config = dict(
    head_dim=64,
    activation='tanh_gelu',
    positions='learned',
    qk_norm=False,
    tie_embeddings=True,
    parallel_block=False,
    init_std_qkv=0.0625,
    optimizer='adamw',
    warmup_steps=222,
)
Each number is 128 + 24 x the weight over the matrix's rms, rounded and kept within 0 to 255. Layers, rows and columns count from 0.

# layer 7 MLP up, 256x64, rms 0.149, rows 97-149, columns 0-63
[[145  96 147 111 106 144  71 146 112 140 105 135 113 123 119 137 178 141  86 154 108 152 125 137 138 104 156 100 148 126 142 101 132 141 135 157 118 107 143 118  97 120 177 160 130 143 158 130 118 116 131 131 144 131 139 122  76 112 124 117 131 141 136  96]
 [145 120 112 152 133 138 147 103 116 135 122 188 113 130 124 102 129 138  94 136 156 162 146 129 119 120 120 113 109 141 129 130 143 144 134 117 123 158 129  96 102 144 138 101 175 132  92 111 135 133 108 130  94 139 133 112 138 143 111 127 137 152 159 117]
 [148 108 155 131 127  95 133 122 120 110 126 132 143 144 124 150 118 145 118 105 145 100 122 107 106 151 134 142  99 131 174 116 131 103 102 103 151 190 125 129  91 164 125 130 121  85 115 119 126 160 116  65 133 121 121 184 139 134 138 169 124 172 115 153]
 [139 180 117 150 104 117 114 142 123 121  94 140 145 103 126  92  98 189 107 111 142  88 147 133 130  92  99 149 144 108 107 129 139 128 148 117 164 144 116  90 123 135 135 179 144  96 130 142 101 134 101 134 130 106  88 134 142 163 140 125 107 113 162 151]
 [128 126 130 127 127 130 127 129 130 127 128 131 124 127 128 128 130 131 130 129 131 130 124 132 130 128 129 130 129 125 129 126 128 127 127 126 124 133 131 127 126 128 131 130 128 130 134 128 131 126 131 132 126 127 129 125 129 130 131 129 131 129 126 132]
 [159 162 143 106 133 120 130 134  90 127 120 115  85 106  92 123 109 144  87  95 177 149 136 107 126 126 172 172 136 139 158 160 152 123  97 125 120 145 103  88 148 135 150 145 167 108 121 137 124 124 125 145 134 136 159 142 142 116 126  98 131 186 147 170]
 [140 118 116  95 100 124 133 122  95 118 141 125 156 177 117 156 165 153  58 143 163 128 101 107 115 171 134 141 101  80 135 100 125 112 111 106  94 134 112 165 131 134 173  98 130 113 117 130 131 153 151  83 133 181 166 141 143 129 116 162 113  97 157 138]
 [140 168 118 144  98 127 139 129 138  98 117 119 100 117  98 127 140 134 113  89 176 138 124 138  89 103 138 112  94 131 158 107 124  87 172 138  93 169 114 143 138 155 132 146 120 122 123 152 127 137 203 126 111 121 110 173 117  75 134 115 116  97 156 135]
 [114 115 109 141 150 139 144 103 101 128 113 151 133 119 128 133 132 144 118 203 129 105 125 120  97 102 117 118 106 122 151 135 137 153 146 130 168 156 137 136 126 112 124 115 184 116 131 115 121 113 105 146 117 147 165 122 163 142  63 153 154 131 118 131]
 [157 110 157 143  97 144  74 101 119 140 145 141  58 121  76 128 166 155 127 142 135  92 132 135  94 147 155 144 104 132 125  71 115 115 160 143 146 167 123 127  56 196 131 153  93  79 161 116 164 145 123 167 114 103 155 153 134 130 128 142 110 144 116 167]
 [135 148 166 124 122 132 116 143 120 172 102 137 103  98 140 107 103 138 117 115 145 103 166  95 103 126 159 127 118 113  80 135 118 168 133 148 129 113 106 107 129 121 165 148 117 106 176 152 139 112 122 130 146 148 129 143 134 101 123 131 142 137  98 115]
 [123 108 133 135 143 122 166 142 124 128  91 159 164 154 123  99 115 127 132 194 137 117 165 110  81 135 126 112 149  98  91  73 151 122  81 141 128 135 170 108  95 137 132 149 111  96 141 157 131 118 100 105  96 145 136 117 134 174 141 107 153 107 140 109]
 [171 124 106 121 117 105  61 118 138 156 104 121 118 121 126 162 164 128 148 135 138 163 158 113 139 125 131 115 113 135 138 136 119 119 124 122 143 100 133  87 130 156 120 116 129 124 152 116 127  89 158 168 143 159 149 119  77 132 123  98 154 101 161 133]
 [191 156 134 129  81  99 111 148 123 140 110 115 104 142 109 147 121 171 104 124 130 118 122 129 111 147 116 113 101 123 109 133 143 155 116 140 137 125 115 128 132 108 181 122 142 116 155 130 135  74 133 144 114 156 170 113 108 128 119 161 114 130 135 128]
 [148 136 141 100 102 120 104 116 132 130 142 146 128 125  83 123 154 144 108 141 123 151 112 117 124 102 146 125 130 102 118 144 112 136 127 107 132 131 148 139 142 115 134 142 114 123 137 157 127 160 119 114 140  81 134 148 130 126 113 115 150 137 138 123]
 [156 137 147 137 128  99  82 147 137 118 102 127 129 106 110 112 151 120 148 133 159 123 138 131  88  82 129 133 137 167 108 107 144 119 108 164 145 194 118 135 152 186 128  88 177 129 141 115 119 104 173 120 128 145 125  99 114 107 106 100 142 116  91 157]
 [145 165 164 110 134 104  96 120 165 132 102 164 115 144 143 158 135 133 138  85 118 118 137 169  82 138 120 130 102 153 137 132 125 150  79 139 125 117 149 111 116 121 167  95 147 129 142 158 125 138 133 100  64 117 115 126 102 142 111 167  98 130 155 106]
 [118 118  90  84 168 139 145 115 105 104 149 140 144 103 122  97 118 129 129  92 125 128 106 116 140 129 154 130 149 175 104 129 127 125  99 139 134 155  80 149 148 178 159 177 127  59 147 136 128 173 152 134 117 125 127  96 161 144  82 144 137  97 118 148]
 [140 101 142 184 135 122 126 181  98 110 110 139 112 121  95  94 138 159 104 135 167  70 114 128 140 123 146 105 141 137 121  84 154 126 152 118 161 117 123 132 157  86 121 149 110 132 106 157  98 128 122 112 175 109 102 147 171  98 123 136 148 114 119 146]
 [102 155 172 153 144 145  96 139 135 119 154 121 114 177 118 104 122 133  53 166 128 105 183 191 123 105 132 154  93 100 110 145 158  72 109 139 105 185 105 157 136 150 113 108 119  86 119 134 161 142 198 164 155 109 150 104 119 128 129 156 152  99  87 141]
 [123 158 162 127 138  95  94 124 132 147  69 166 132 136 139 114 177 131 124 108 119  93 104 189 110 108 112 126  98 156 116 106 117 111 140 165 159 163 147 126 105 130 126 125 158 123 130 117 132 121 150 109 111 153 112 103 131 153 111 118 115 144 125 124]
 [126 126 147 103 114 114 116 117 143 109  71 141 126 139 110 138 129 143 101 164 131  87 114 112 124 154 142 110 105 106 114 101 128 127 120 145 140 129 125 102 146 107 162 141 139 125 120 137 156 141  94 123 167 132  99  88 128  91 144 127 173 163 103 114]
 [137 119 167 123 122 141 131 154 121 136 108 105 102 149 107 137 142 129  99  99 151 166  99 150 143 118 137 136 121 127 144 116 160 164 131  91 129 148 112  92 129 142 177 101 117 132 125 121 145  92 152 119 128 111 131 105 120 109  99 123 140 120 141 105]
 [124 131 156  98 111 154  98 157 144 110 124 117 121 142 147 165 128 152  94  97 140 119 107 135 117  94 125 138 120 119 172 163 120  82 148 104 152 161 120 136 117 167 172 121 141 132 150 118 140 176 164 128  98  99 168 125  76 150  74 149 105 141 151 111]
 [125 144 149  97 147 103 106 127 115 128 141 144  99 138 122 122 130 145 154 163 100 157 144 122 150  81 101 136  70 112 113 117 143 123 144 148 112 125 126  78  68 145 133 122 127 133 122 133 129 126  95 115 109 127 138 127 144 108 115  87 179 150 146 137]
 [100 111 160 129 165 138 113 126  77  99 147 122 148 140 129 152  79 135 111 185 122 111 120 148  90 110 157  88 155  58 159  81 162 141 128 139 165 126 135 130 130 143 205 158 168 113 132 151 129  86 186 115 148  71 151 149  89  96  94  87 160 136 153  82]
 [110 134 137 162 125 146 155  87 119 119 127 144 133 103  96 106 145 128 129 114 162 122 155 134  86 151 158 148 148 121 116  76 136  88  88 145 174 164 124  97 103 168 129 140 153 118  97 204 132 144  92  94 102 118 139 100 134 130 131 130 118 157 110 146]
 [137  91 147 137 128  91 118 129 141 123 145 127 105 115 109 111 110 122 104 163 145 108  91 135 103 118 174 120 101 106 132 124 133 153 108 140 133 131 140 124 163 108 148 136 125 137 130 145 117 134 128  93 110 115 167 125 153 135 130 160 152  97 139 118]
 [139  87 102 168 125 119 143 154 144 104 105 147 187 124 110 145 134 128 127 107 138 135 124 154 148 178 150 179 106  84  84 113 115 111 109 107 115 182 137 118  99 154 130  72 140 104 112 139 138 129 137 104 125 160  92 121 165 167  88 128 122 117 160 127]
 [114 148 152 163 129 110 110 171 107 118 134 128  89 111 120 121 118 146 115 137 148  86 119 139 104 174 133 158 149 125 149 125 131  95  95 119 136 134  86 104 133 109 115 133 154 133 139 140 105 106 128 132  87 122 148 125 107 136 128 135 146 149 129 130]
 [203 121 160  97  71 108  79 199 145 122 149 138 122 148  91 152  88 124 120 126 168  94 114  98 156 165 111 150 153 161 111 195 122  58 146 175 124 103 127 110 115 148 166 105 115  89 128 145 185 111 156 134 110 131 173  91  73  95 133  89 134  78 137  95]
 [194 142 111 146  82  82  94 114 108 137 120 127 109 141  92 133 136 127  95 143 148 109 134 117 104 121 120 120 122 116 148 135 124 145  97 143 104 140 130 126 140 115 185 132 121 124 156 124 131  81 141 112 121 134 151 155 122  89 131 150 130 124 144 110]
 [119 103 132 150  90 129  99 118  89 127  98 157 173 117 134 108 127 146 138 169  80  72 158 125 137 166 145 140 161 133 148 119 132 138 116 156 136 137 161 147 120 146 132 180 154  47 194 114 129 124 108 118 111 126 116 127 150  91  87  92 182 101 157 150]
 [137 140 150 136 115 138 115 151  83 121 119 140 135 114 100 160 142  96 128 120 136 157 145 162 112 135 142 141 108 127 103  98 107  90 164 136 130 143 135 119 151 160 133 135 134 134 100 155 127 123  97 111  94 124 158 139  76 137 116  97 139 138 135 118]
 [159 160 169 155 124  97 100 149 154 124 118 121  68 148 100 131 117 153 140 125 159 126  66 119  92 163 142 109 128 153 116 126 193  99 126 164 114 103 107 134 145 132 114 135 145 114  92 116 174  90 198 146 103  79 172 176 103 110 126 110 145 160 182 109]
 [122 102 132 105 150 135 167 140  89 126 134 149 149 141 122 125 148 131 107 133 136 127 130 130 106  98 188 115 110 118 109 118 122 105 100 138 108 146 123 129 118 128 139 150 111 147 116 132 116 168 158 145  69 123 140 124 182 138  70  78 147 122 143 149]
 [151 150 118 106  98 103  51 172 179 117 113 124  52 114 121 121 156 167 107 119  98 138 148 100 138 110 106 176 130 121 119 136 173 109 151 150 133 145  73 128 106 185 129 109  82  78 137 144 173  96 160 170 122 152 110 122 129 137 132 103 152  92 161 133]
 [162 123 142 166 147 128 165 114 118 141 131 130 138 150  69  73 140 141 147 157 128  75 119 135 102 134 150 111 125 134 144 107 171 141  89 104 114 172 130 145 140 141 106 105 147 108  92 132 162 132  86  96 142 112 152 118 147 157 123  82  92 135 126 119]
 [142 157 136 140 108 115 105  98  98 106 157 115 110 174  84 101 146 180 137 154 113  85  83 136 132 162 158 126 102 107 190 166 115 119 143 119  85 148 142 138 119 155 135 119 157 120 161 112 150 169 154 131 139 102 147 155  92 126 107 145 190 110 139 119]
 [131 117 123 125 104  69 131 107 140 141  83 136 163 180 142 149 170 142 134 115  85 104 112 106 162 173 140 120 157 122 169 121 170 145 107 135  84 165 120 140  89 154 149 131 143 102 135 109 135 160 104 124 152 152 102 149 158  46 120 109 133 130 167 146]
 [130 133 126 157 126 123 130 162 105 122 115 148 136 117 129 121 151 153 141 125 154 100 103 141 135 148 133 168 105 129 131 137 117 132 119 141 123 147  81 112 117 124 139 143 122 123 151 112 144 136 124  90 134 146 137 101  99 113 129 137 121 142 176 133]
 [114 158 128 144 124 119 122 114 109 134 110 127 135 161  87 125 133 111 104 152 141 104 150 154 123 160 116 132 112  40 140  86 133  93 148 106 136 142 148 104 140 111 130 131 185 101 147 165 145 107 110 118 138 153 143 152 101 119 160 152 176 103 162 121]
 [112 168  96 151  70 133 123 108 183 116 148 130 120 125 136 115 188 149 136 111 113 148  80 111 129 148 176 116 112  77 122 101 164  94 111 133 101 119  91 102  99 137 107 129 122 131 110 164 129 132 130 118 148 116 131  98 148 143 125 103 137 115 126  97]
 [137 137 160 136 161 107 122 158 150 117 134 147 138 124 136  93 125 145  96 164 135 142 105 167  92 141 153 101 181 122  83 114 123 129 106 143 120 117 139 136 144 136 109 146 183 102 162 125 187 122 162 132 140 154 137 134 102  97 140  80 108  90 134  39]
 [121 126 152 128 127 111  67 123 105 136 108 130 119 118 142  87 146 110 137 140  90 114 128 132 119 105 161  91 150 134 132 116 130 157 150 152 116 138 111 112 115 108 137 157 158 129 140 177 135 135 144 150 117 122 115 100 116 110  85  87 137 155 146 130]
 [137 111 119 139 150 111 121 152 159 132 120 117 103 105 112 118 149 155  96 100 139 113 149 124 105 130  90 139 115 122 129 126 143 122 103 116 122 100 104 137 159 121 152 153 133  70 153 112 158 107 171 149 136 162 172 136 151 164 133 133 114 104 148  84]
 [101 107 186 106 168  99 127 134 124 106  77 112 177 195 114 117 146 154 106  96 111  98 132 118 157 191 176 115 121  73 170 103 152 132 130  82  92 145 142 127 119 120 157 114 172 105 203 168 158 153 120 105 128 118 138 161  83 128 142 174 138  76 114  83]
 [137  97 110 124 131  75 102 112 136 133 112 155 157 127 109 145 160 167 147 136 123 109 103 141 171 170 157  99 145 110 151  97 110 137 131 134 111 123 127 115  77 150 167 127 112 136 175 117 120 165 138 110 111 138 148 145 147  87  89 117 141 100  99 112]
 [166 169 135 134 138 114  76 156 109 143 106 149 159 118  90 110 122 171 104 142 116 126 162 127 118 121  96 140 139  82 102 107 120 123  98 145 112 144 114 107 120 109 156 175 164 122 157 129 101 105 107 122 108 167 145 145 134 119 107  97 145  97 169 123]
 [161 136  69 187 133 119 123 126 193 111 141 123 120  89 110 170 211 154 110 131  95 126  91 171 101 174 183 136  95 115 123  99 134  77 102  84  95 151 107  89  97 169 138 167 116  59 179 139 159 140 115 134 114 107 118 137 150 102 138 121 164 148 161 120]
 [121 114 115 117 112  86  96 170 150 119 110 167 146 131 126 118 159 117 143 121 123 148 131 147 155 119 153 162 139 130 159 111 114  74 161 137 120 138 120 129  67 176 136 120 105  96 135 118 106 151 112 149 168 144 112 104 112 120 145 116 129 102 156  98]
 [134 130 114 125 157  97 131 168 111  59 134 145 166 156  96 103  84 178 105 148 140 108 113 155 138 129 121 148 134 172 160 162 162 145 147  98 114 150 143 112 135 120 124 118 155 100 118 160  78 155 118  63  83 160 120  93 150 129 128 127 123  72 146 136]
 [207 157 111 120 132 103  99 134 170 113 169 106 141 129 140 143 124 164 101 128 143 126 127 103 131 148 136 121 138 100  97 110 151  95  77 101  96 165  74 130 117 191 144  92 129 113 119 133 174 109 189 153 128 133 141 138 122 146 119  91 132  91 178 132]]
# layer 7 MLP down (transposed), 256x64, rms 0.136, rows 97-148, columns 0-63
[[117 128 132 156 141 105 177 121 141 138 145 148 127 135 151 103  78  87 170 135 117 127  96 112 108 141 130 147 126 102 137 157 133 120  91 131 144 167 102 104 140  93 131 136  68 149 110 166 100 152 111 130 131 138  94 141 120  97 103 143 148 162  93 188]
 [158 113 108 106 136 153 113  95 120 171  87 107 145 127  84 118 105 144 138 143 133 141  99 128 130 118 115 117 164 126 128 157 111 106 146 140 134 147 195 152 143 109 124 137 132 222 125  87 134 116 158 162 125 108  97 133 135  89 127 113 121 119 141 145]
 [135 118 108 120 119 181 151 137 152 114 151 100 103 132 138 154 135  71 140  84 139 137 148 113 111 118 144 104 142 122 115 133 154 144 137 147 127 109 124 135 130 114 161 125 130 169 119  90 125 123 164 105 142 153  65 135 121 131 111 126 120 132 146 109]
 [ 85 128 138  98 144 140 131  94 133 108 116 102 130 143 139 153 113  72 140 157 113 127 127  70 120 160 143 162 155 160 107 134 127 123 118 139 119 153 139  99 126 123 129  94 101  87 156 141 162 142 146 145 155 119 117 113 141 130 144 132 140 148 112 140]
 [129 129 130 129 128 130 130 130 128 127 128 128 127 129 128 129 125 125 129 130 128 127 129 129 128 125 128 127 129 128 128 131 129 130 128 127 128 127 129 129 129 126 127 128 129 126 128 129 129 128 128 126 129 130 129 129 130 130 126 125 125 131 127 131]
 [162 145 138 126 147 144 131 141 119 118 139 101 103 104 138 143 120 139 154 102 120 111 119 108  87 127 121  91 123 132 104 123 126 157 119 123 127  91 159 132 155 127 139 134 118 175 104  47 119 139 174 131 136 138 170 154  69 132 123 138 141 147 110 157]
 [ 96  83 137 123 166 121 138 133 134 128 108 110  90 111 132 124 120 136 136 115 113 102 134 136 142  69 146  94 147 177  96 135 114 145 150 125 137 200 110  92 140  94 110 166 155 132 134 156 181  99 100  99 130 126 110 132 125 126 169 111 166 106 165 135]
 [136 104 110 128 174 170 128 124 134 139 143 178 126 137 136 124 115 128 145 168 124  88  98 147 117 137 124 187 127 119  94 107 127 146 120 118 159 119 126  98 110 130 126 121 157 134 126  74 145 140 130 149 106 100 117 102 120 141 132 115 132 118 139  96]
 [127 127 155 137 123 118 149 106 112 155  94  94  88 182 132 110 139 110 146 121 135 119 128 116  60 130 120 148 137 101 168 148 177 145 135 148 116 150  98 136 110 119  79 116 103 121  99 127 108 121 147 164 144 152 118 101 137 115 145 177 116 133 149 118]
 [158 161 146 110 151 167 148 139 150 152 136 132 123 116  90 146 131  50 146 111 157 133 200  82 161 117 116  89 167 103 130 127  84 118  96 130 142  89 131 133 154 132 125 119 139  98 136 135 111 130 169  95 131 149 111 137  87 118 105  97 117 120 156 104]
 [120 118 127 121 156  99 133 134 132 120 110 106 141 134 122 155 134 130 178 125 108 132 130 160 122  83  96 129 137 162 138 136  88 100 136 168 137 101 111 142 143 136 123 117 154 112 150 123 114 142 131 117 135 152 110 119 118 132 141  96 110 129 111 155]
 [ 87 118 153 143 140 150 132 167  73 139 117 140  95 113 111 129 112 122 169 189 118 136 111 139  84 156 110 172 112 131  76 151  99 141 144 138  74 142 126 117 105  88 134 128 146 118 143 125 124 158 113 130 152  96 160 107 148 141 145 135 138 136 100 134]
 [134 123 139 171 168 135 166 152 143 105 172 147 123 118 170 109 109 115 126 134 146 114  80 118 104 138 109 143 121 121 157 107 109 119 109 115  90 151 109 145 132 115 103 134  90  91 115 159 127 137 114 152 140 148 106 110 138 117 123 132 144 127 106 155]
 [ 67 112 113 115 164 145 146 162  83 124 165  73 162 130 122 111 113 142 162 103 127 114 125 152 100 122 136 144 119 145 119 131 139 148 128 111 135 104 129 141 131 134 102 153 116 176 108 127 138 152 139 162 157 135 118  93 144 152 125 109 120 122 120  99]
 [133 127 121 156 160 142 154 157 102 135 149  75 135 154 171 123 107 107 159 131 126  83 117 134 119 142 127 133 110 136 143  96 107 141 116 146 117 144  75 132 132  97 115 125 130 173 136  90 111 117 128 154 123 153 103 113 106 148 146 122 135 126 115 139]
 [ 78 118 130 102 162  95 100 188  83 122 129 117 140 182 137 139  59 128 114 133 143 157 126 156 118 130 113 144 118 119 145 130 133 129 139 120 132 105 144 130 167 121 113 127  99 117 119 108 101 101 169 170 111 126 129 144 113 150 153 140 137 130 142 131]
 [151 141 117 114 121 157 109 136 124 124 110  92 151 131 134 140 144 152  75 137 136 147 105 141 112 136 128 145 137 175 101 120 144 149 168 136 125  93 137 121 116 131 127 132 136 146  95  97 139 116  76 148 110 163 129  81 143 165 174 121 106 138 142 138]
 [ 70 147 119 106 113 140 128 132 137 141 103 109  87 119 120 140 159  97 139 146 102 178 135 105 140 108 107 154 125 155 124 100 120 104 143 127 114 156 129 122  94 137  84 100 128 172  87 137 122 112  85 142 174 155 188 155 150 160 145 139 140 105 127 160]
 [ 74 136 123  93 139 128 111  83 134 137 145 112 132 133 134 106  88  95 122 118 136 153 123  91 132 126 122 144 137 137 121 165 137  98  94 168 112 180 147 158 125 162 125 126 142  99 158 154 159 171 124 116 136  96 156 150 118 126 104 140 145 115  99 115]
 [133 136 139 167 127 120 156  84 110  89 143  90 110 151 157 124 125 147 153 118  98 141  72  84  82  91 108 139 134 156 162 142 183 133 136 200 146 109 136 146 115 163  82 133 143 112 156  79 168 161  99  89 129  95 135 106 126 117 107 179  91 159 112 108]
 [135  90 106  97 122 153 118 144 124  95  91 126 120 138 155 130 116 123  70 157 158 145 119  93 127 130  88 160 129 153  96 151 132 169 123 132 112 104 131 125 156 127 173 149 116 188 120  98 132 127 105 129 118  82 147 121 163 105 129 160 131 140 149 146]
 [117 114 106 122 113  81 118 128 131 148 132  77 124 150 129 112 139 103 146 104 153 139 117 123 143 107 102 124 107 139 117 146 120 123 115 120 127 181 157 145 120 136 113 114 119 156 153 144 117 108 144 124 111 114 164 163 146 164 131 165  99 125 138 127]
 [128 137 105 119 125 144 143 132 121 144 140 105 110 134 181 124 119 114 140 139  97 104 126 126 145 142 129 132 156 110 151 115 144 135 119 126 110 124 120 138 122  90 115 126  93 190 127  49 142 151 116 125 126 163 117 124 157 104 114 132 140 149 119 126]
 [161 127  89 102 158  93 124 111  86 144  96 187 157 141 145 136 103 130 161 145 101 123 156 115 129 131 140 150 144 169 124  80 123 175 114 155 165 140 137 139 124 120 117  75 153  97 118 114 126 116 118 150 156 123 119  91 179 113  95 109 121 134 151 111]
 [155  88 121 131 138 132 148 126  93 166 124 115 143  78 137 134 154 134 141 123  97 116 123 133 150 134 157 132 152 120 121 136 125 126 130 106 191 137 141 134 118 101 143 115 124 114 110 103 119  96 139 166 103 145 120 136 122 118 158 123 109 125 124 156]
 [127 135 159 108 124 155 158 111 169 134 166 159 121  68 123 157 135 125 114  62 133 124 143 169 139 128 150  87 163 119 120 138  11 147  85 159 129 145 119  96 117 141 181 121  97 198 129 201 133 128 102 112 137 123 128 112 102 111 110 132  90 108 141 168]
 [120  94 103 150 121 132 182 131 110 129 103 154 136 120 133 194 114 131 104 166 127 129  94 164 158 174  99 120 123 114 144 100 108 143 125 106  97 119 126 136 139 117 140  96 140 126 129 106 127 114 146 109 117 129 120 156 167 112 168  88 166 109 133 143]
 [143 137 141 109 135 112 136 105 140 114 130  81 114 119 164 111 118 127 121 130 138 143 149 105 144 119 115 145 127 139 154 114 107 114 134 103 123 111  92 121 126 118 127 148 155 117 178 134 115 140 125 133 136 159 109 142 100 130 144 125 113 145 149 145]
 [143 135  95  88 157 141 123 134 138 146 134 179 139 106 159  92 132 133  75  97 147 115 151 118 140 122 128 113 100 130 108 179  66 129 123 128 105 145 142 148 129  84 176 120 105 134 156 133 110 158 104 141 167 119  59 110 121 144 102 140  97 156 145 188]
 [ 92 129 132 123  99 121 142 153 140 109 121  98 139 125 102 135  88 156 112 127 159 113 124 143 139 165 131 114 108 140 154 122 116 101 127 141 109 136 103 143 106 173 131 131 152 207 150 107 141 127 134 112 120 129 117 137 153 114 173 155  89 106 133 112]
 [161 123 164 116  88 101 139 150 107 152 147 143  71  86 114 139 133 149 131  95 155 115 148 102 105 123 122 101 147  81 117 191 120 164 146 207 163 147 118 118 139 126 170 135  92 102 103 170 106  69 176  97 107 162 160 180 104 134 130 114 114  67 126  99]
 [110  76 133 132 151 147 137 146 117 101 164 149 164 114 137 142  77 157 148 127 117  94 135 123  93 135 119 152 132 145 149 120  83 174 171 122 104 118  99 122 131 153 125 134 148 118 100 135 111 161 122 122 131 139  96 115 126 151 119 128 134 118 120 152]
 [ 78 138 163 130 115 181 156 136  89  87 167  95 156 148 132 177 110 135 145 138 136 127 139 100 123 124 131 152  84 158 162  95 203 101  88 159  80  64 120 165 160 166  88  97 175  92 114 141  83 186  99 121 167 106 128 107 164 122 129 106 165  98 106 117]
 [101 108 127 163 124 116 137 116 173 109 121 112 108 141 128 120 102 152 122  97 153 146  73 118 109 131 109 129  97 142 128 140  92 131 116 149  83 145 111 134 102 142 109 114 127 217 169 122 130 128 130 103 145 104 107 131 143 131 170 188 143 133 138 158]
 [126 145 123 123  90 129 117  94 125 130 139 142  72  78 103 112 166 159 150 128 112 119 156 132 149  93 116 133 154 131 116 166 140 125  98 136 138 128 134 142 163 137 105 205  83  98 199  64 128 138 118  54  99 166 126 145 128 136 171 164  86 133 150  99]
 [135 162 145 145 176 135 116 118 101 156 141 101 101 135 109 131 108 139 128 155 130  95 112 161 145 110 146 139 174 110 135 103 131 106 114 135 133 122  98 148 137 106 116  98 138 106 137 100 109  83 114 158 163 102 129 105 166 126 167 139 115 104 123 137]
 [131  92  96 149 120 111 109 110 131 143 129  65 119 127 179 143 169 139 125 162 106 205  90 134 162 160  99 102 135  94 153 145 120 116  85  72 115 118 178 179 185 100 127  71 171 111 117  98 110 156 147  75 136 156 144 130 109 123 154 158  99 118 108 126]
 [153 129 123 132 170 152 117 132 116 167 122 155 144 116 112 167 118 161 149 111  94 111 102 106 101 130 112 101 154 120 121 150 125 131 122 125 180 113 164 148 127 134 115 109 119 130 152 113 109  91 147 139 116 104  67 181 129 144 147  96 124 122  93 127]
 [161 138  74 124 104 134 123 119 139 127 117  80 123 144 131 117 138 174 164 127 103 109 143  91 123 164 135 125 151 118 131 111 151 115 131 141 138 126 118 129 128 153 122 136 185 105 156  24 120 139 136  91 128 134  71 147 153 129 144 119 138 142 156 109]
 [107 141 120 149 106 124 164 112 140 113 160  79  89 114 100 148 118 155 144 160 173 126 135 140 101 133 104 112  86  93 118 136 128 152 159 117  99  99 115  88  72 162 180 150 106 202 165 128 139 106 105 123 116  90 175 139 105 151 153 149 117 135  73 144]
 [118 138 129 139 130 128 123 137 136 116 117  77 162  95  69 152 126 151 103 120 117 129 138 137 123 125 136 129 132 124 138 109  93 110 124 140 118 158 122 121 118 166 134 130 140 179 129  66 132 118 127 128 137 134 139 120 174 112 206 129 117 137 137 106]
 [111 133 106 146  87 112 109 147 178 126 122 103 106 107 134 133 154 125 115 120 139 161 125 144 134 147 132 124  97 110 126 110 132 121 122 102  99 158 127 117 130 148 139 118 117 148 114 153 102  99 108 118 140 108 144 117 125 154 233 172 153 125 136 117]
 [136 120 154 127 113 133 110 123 151 156 130 147 140 144 138 156  94 129 115 174 111 136 129 103  86 153  98 130 111 102 121 127 163  85 165 144 120 115 145 172  98 140 112 109 147 111 116  82 122 109 134 139  78 160 121 113 136 115 191 153 128 152 124 126]
 [186 117  99 196 136 123 140 143 126 138 142 144 128 128 133 133 126 101 102 109 161 143 164 160 114 132 139 140  61 149 118 143 106 117  96 147 107 150  92 106 116 143 156 143 103 118 111 105 116 102 111 143 109 145  86 149 122 127 155 116  96 133 138 156]
 [121 119 138  82 180 130 154 119 174 148 172 116 134 111 133 119  75 133 125  89 140 125 167  95 124 140 159 153 147 106 125  83  57 139 100 140 112 147 103 121 156  99 109 115  65 141 132 133  91 171 104 128 141 159 115 138 162 119 153 106 122 166 125 186]
 [ 92 119 144 167 176 133 150 112 130 159 137  97 111 117 151 144 141 129 133 119 113  98 150 148 140 128 150 108 133 157 155 107  90 147 144 131 123 125 137  93 147 107 104  95 133 126 120  95  98 167 119 106 148 125  89 114  73 136 160 143 133 112 140 138]
 [104 118 132 160 138 128  88 143 159 126 103  48  89 127 123 138 155 130 124 115 117  95 123 150 136 133 121 130  95 101 131  92 130  91 144 117  84 166 122 147 134 145 135 132 127 105 158 122 104 137 159  95 131 172 143 175 130 131 187 150 113 130 161 112]
 [ 94 135 137 135 134 158 135 166 107  78 139 158 155 116 151 129 135  77  96 136 142 108 160 140 123 144  94 149 113 145 159 144  97  99  91 102 111 147  98 126 142 138  98 148 155 226 115  78 144 124 137  93 120 150 140  91 112 117 122 128 136 125 166 116]
 [101 105 133 131 135 141 133 135 160 122 126 128  78 103 127 130 134 151 118 124 150  99 135 123 135 150 131 136 107 145 135 118  64 118 109 121 136 140 109 130  88 150 151 101 113 212 142 162 158 162 165 115 159 165 104 140  98 150  89 119  71 124 104 160]
 [138  88 148  74  89 165 101 155 120 127 162  90 146 172 173 121  85 128 120 144 122 124 138  89 133 120  94 152 139 101 112 138 246 144 166 151 112  99 118 194 136 101 110 113  73 100 122  67  92 132 113 135 122 182 125 136 142 114 223 119 121 134 120  78]
 [147 119 113 128 134 152 139  96 131 140 160 111 123 113 161 120 118 120 126 144 129 150 107  99 148 146 110 111  73 141 144 155 105 155 146 112 137 114 135 127 171 128 129 112 180  95 138 156 111 119 154 148 132  92 130  82 130 112 164  90 127 123 118 125]
 [132 169 144 127 170 111 140 122 159 114 120 124 162 177 118 121  98  85 162 151  98 147 104  80 138 126 159  70 100 150 106 123 106 106 117 149 113 188 149 141 138  83 143 126 143 148 156 117 119 139 152 143 134 113  83 148 135  96  93 149 114  88 165 109]]